config = dict(
    n_layer=21,
    d_model=128,
    n_head=4,
    n_kv_head=4,
    head_dim=32,
    d_mlp=512,
    vocab_size=8192,
    activation='gelu',
    norm='layernorm',
    norm_place='pre',
    norm_eps=1e-06,
    positions='rope',
    rope_base=7580.0,
    rope_fraction=0.25,
    qk_norm=False,
    attn_scale=0.177,
    bias='all',
    tie_embeddings=False,
    parallel_block=True,
    init='uniform',
    init_std_qkv=0.0532,
    init_std_o=0.0532,
    init_std_up=0.0532,
    init_std_down=0.0266,
    optimizer='soap_variant',
    lr=0.00385,
    lr_mult_o=0.996,
    beta1=0.95,
    beta2=0.99,
    lr_head=0.00954,
    grad_clip=1.0,
    warmup_steps=200,
    schedule='wsd',
    decay_fraction=0.777,
    decay_shape='linear',
    final_lr_fraction=0.05,
    batch_tokens=65536,
    seq_len=256,
    doc_mask=True,
    train_tokens=339300000,
    steps=5178,
    dataset='wikipedia_en',
)
Each number is 200 + 40 x the weight over its row's rms, rounded and kept within 0 to 999. Layers, rows and columns count from 0. The size before them is the row's rms in percent of the matrix's.

# layer 12 MLP down (transposed), 512x128, rms 0.148, rows 340-345, columns 0-127
090,173,271,214,224,234,159,225,202,220,139,255,148,102,318,255,290,145,266,242,192,209,275,300,184,170,189,201,200,185,148,141,237,138,245,188,260,221,243,210,233,251,210,222,246,198,215,220,116,185,204,199,191,160,169,179,230,112,258,208,123,196,185,153,212,147,216,233,196,256,230,199,169,241,222,211,200,203,132,230,188,218,211,255,178,206,179,154,221,268,246,143,173,217,170,264,227,147,157,169,209,174,207,240,251,202,242,165,206,201,183,177,215,218,229,183,209,208,236,148,236,188,208,253,175,183,199,191,201
105,156,275,260,218,144,192,169,179,150,243,168,192,210,202,205,191,194,189,181,149,173,234,140,202,262,177,226,182,216,155,226,174,253,251,154,256,189,177,115,230,216,136,211,171,194,210,142,271,174,187,162,152,171,216,93,174,210,192,269,243,217,180,152,205,176,143,258,198,192,152,185,201,213,220,225,169,239,203,205,209,254,171,167,179,189,203,172,201,171,227,220,274,251,153,187,278,203,195,275,276,230,213,296,235,196,210,259,193,144,218,180,221,265,293,240,238,268,230,242,192,235,184,170,206,247,216,176,118
092,138,166,210,191,249,249,206,202,204,268,187,163,198,222,153,181,153,256,172,271,136,231,180,196,256,168,168,162,223,180,215,202,180,228,183,234,180,190,129,185,226,176,190,235,171,202,223,172,156,270,295,199,226,200,153,234,198,205,209,102,154,226,221,149,143,312,191,213,122,239,239,226,262,229,222,173,152,225,148,199,200,290,249,132,204,201,209,213,164,196,201,268,243,155,134,258,173,156,166,245,157,229,185,152,213,203,144,212,218,218,177,259,133,184,205,188,159,223,198,198,139,246,204,220,252,232,262,245
095,138,169,183,245,129,248,244,253,255,119,192,203,158,151,236,211,202,223,245,186,202,198,213,222,182,238,271,217,176,278,207,167,185,220,268,155,157,221,231,207,277,185,178,218,186,200,112,235,241,134,213,238,153,218,210,158,140,174,219,180,216,230,169,133,171,212,262,160,206,193,102,284,225,205,177,228,181,221,212,105,199,190,224,185,242,238,123,211,226,240,216,227,262,147,156,151,161,201,182,208,238,211,219,250,180,216,160,168,137,166,141,249,188,212,188,242,244,196,162,206,195,140,154,210,218,109,185,163
093,169,256,124,134,236,176,219,157,228,157,188,183,189,231,264,173,196,270,263,202,182,151,125,214,178,148,205,181,209,203,217,191,164,186,157,137,209,216,229,223,170,221,182,249,223,97,180,219,183,230,198,201,175,162,275,185,231,222,207,165,271,158,179,187,180,283,228,224,220,147,221,209,14,175,252,273,226,197,197,240,217,177,168,200,273,207,198,165,228,271,197,218,209,193,189,192,209,153,206,128,240,164,191,213,214,147,187,205,187,287,215,156,184,199,172,221,227,206,251,270,163,186,201,169,208,243,191,176
097,164,208,161,212,184,238,204,228,268,265,219,163,171,188,241,259,163,266,207,187,259,187,218,133,211,140,221,186,152,169,194,283,182,249,307,191,225,208,182,209,199,214,307,215,285,127,263,227,197,197,209,174,212,229,194,226,142,187,220,216,208,213,259,222,191,222,175,203,139,163,201,170,165,194,224,162,202,165,233,223,232,167,174,175,104,284,228,121,209,177,170,225,145,187,238,159,174,153,233,270,138,206,168,219,186,199,201,227,182,155,246,238,170,132,203,266,241,192,258,295,209,203,170,203,191,216,163,247
# layer 12 MLP up, 512x128, rms 0.149, rows 341-345, columns 0-127
110,177,193,211,253,194,223,195,260,215,219,280,257,184,247,238,168,214,166,189,289,240,187,232,155,237,207,210,339,224,202,225,187,242,218,206,247,195,239,186,105,239,210,194,203,214,263,198,191,269,213,197,139,174,206,223,201,222,191,153,98,208,246,253,211,197,193,228,236,199,236,305,207,207,262,204,235,249,166,151,168,151,174,246,196,211,193,204,245,211,168,183,138,175,193,144,171,226,227,264,188,102,209,203,256,208,173,236,140,208,250,192,234,215,194,212,227,205,159,161,188,225,165,165,193,207,142,98,151
090,195,219,203,193,173,241,248,254,218,195,206,115,186,207,256,195,269,219,183,177,154,165,233,208,145,208,267,138,280,239,133,230,196,174,275,202,163,259,171,248,170,218,189,157,243,196,130,197,254,174,150,218,222,216,238,207,199,191,221,277,175,198,216,261,302,115,186,289,276,132,147,182,169,205,223,208,156,252,251,220,249,198,178,237,208,221,278,209,180,166,187,170,179,244,208,102,217,255,210,232,246,234,245,196,213,160,181,160,126,229,267,189,187,221,224,212,169,218,216,200,219,220,239,183,157,197,184,196
091,150,185,229,218,192,165,200,248,242,267,230,224,271,164,149,221,261,203,191,155,243,214,204,198,157,224,139,182,187,189,212,242,173,186,139,259,219,153,113,233,236,185,122,146,164,205,158,182,180,207,138,158,225,228,202,279,236,226,229,237,190,195,157,86,223,177,184,272,191,204,249,236,184,215,221,127,227,125,181,171,181,268,226,149,152,176,199,186,268,241,208,193,172,246,220,236,149,230,187,201,204,185,208,179,218,189,263,192,237,259,267,110,230,172,193,133,230,291,205,193,177,197,238,194,214,274,175,173
106,182,192,234,202,210,220,189,157,176,148,228,237,264,206,223,173,228,261,279,162,202,244,247,202,239,223,305,265,157,234,234,194,182,147,212,234,216,183,208,211,166,203,229,160,145,210,123,232,154,163,154,226,267,199,218,226,190,213,192,224,211,156,201,275,229,187,202,179,263,256,227,244,218,216,180,140,178,192,161,195,217,182,286,272,161,150,243,197,205,271,250,180,197,142,161,242,214,243,148,176,174,211,218,148,206,214,144,184,228,290,253,181,223,188,314,209,237,239,223,159,191,261,148,136,179,203,121,230
091,174,186,219,192,215,222,160,187,133,225,245,229,236,211,234,162,282,156,154,242,205,208,202,213,247,206,144,259,131,188,194,133,237,121,178,226,223,202,171,215,216,248,202,163,215,212,195,202,186,132,177,233,213,261,226,201,296,185,185,193,182,307,167,176,210,180,155,147,208,206,121,235,197,208,160,162,228,202,142,215,180,187,222,182,219,181,167,221,200,218,198,222,254,159,87,264,219,206,234,210,317,196,207,203,220,261,162,120,158,255,218,111,162,134,227,161,127,240,153,201,168,226,204,156,187,236,191,183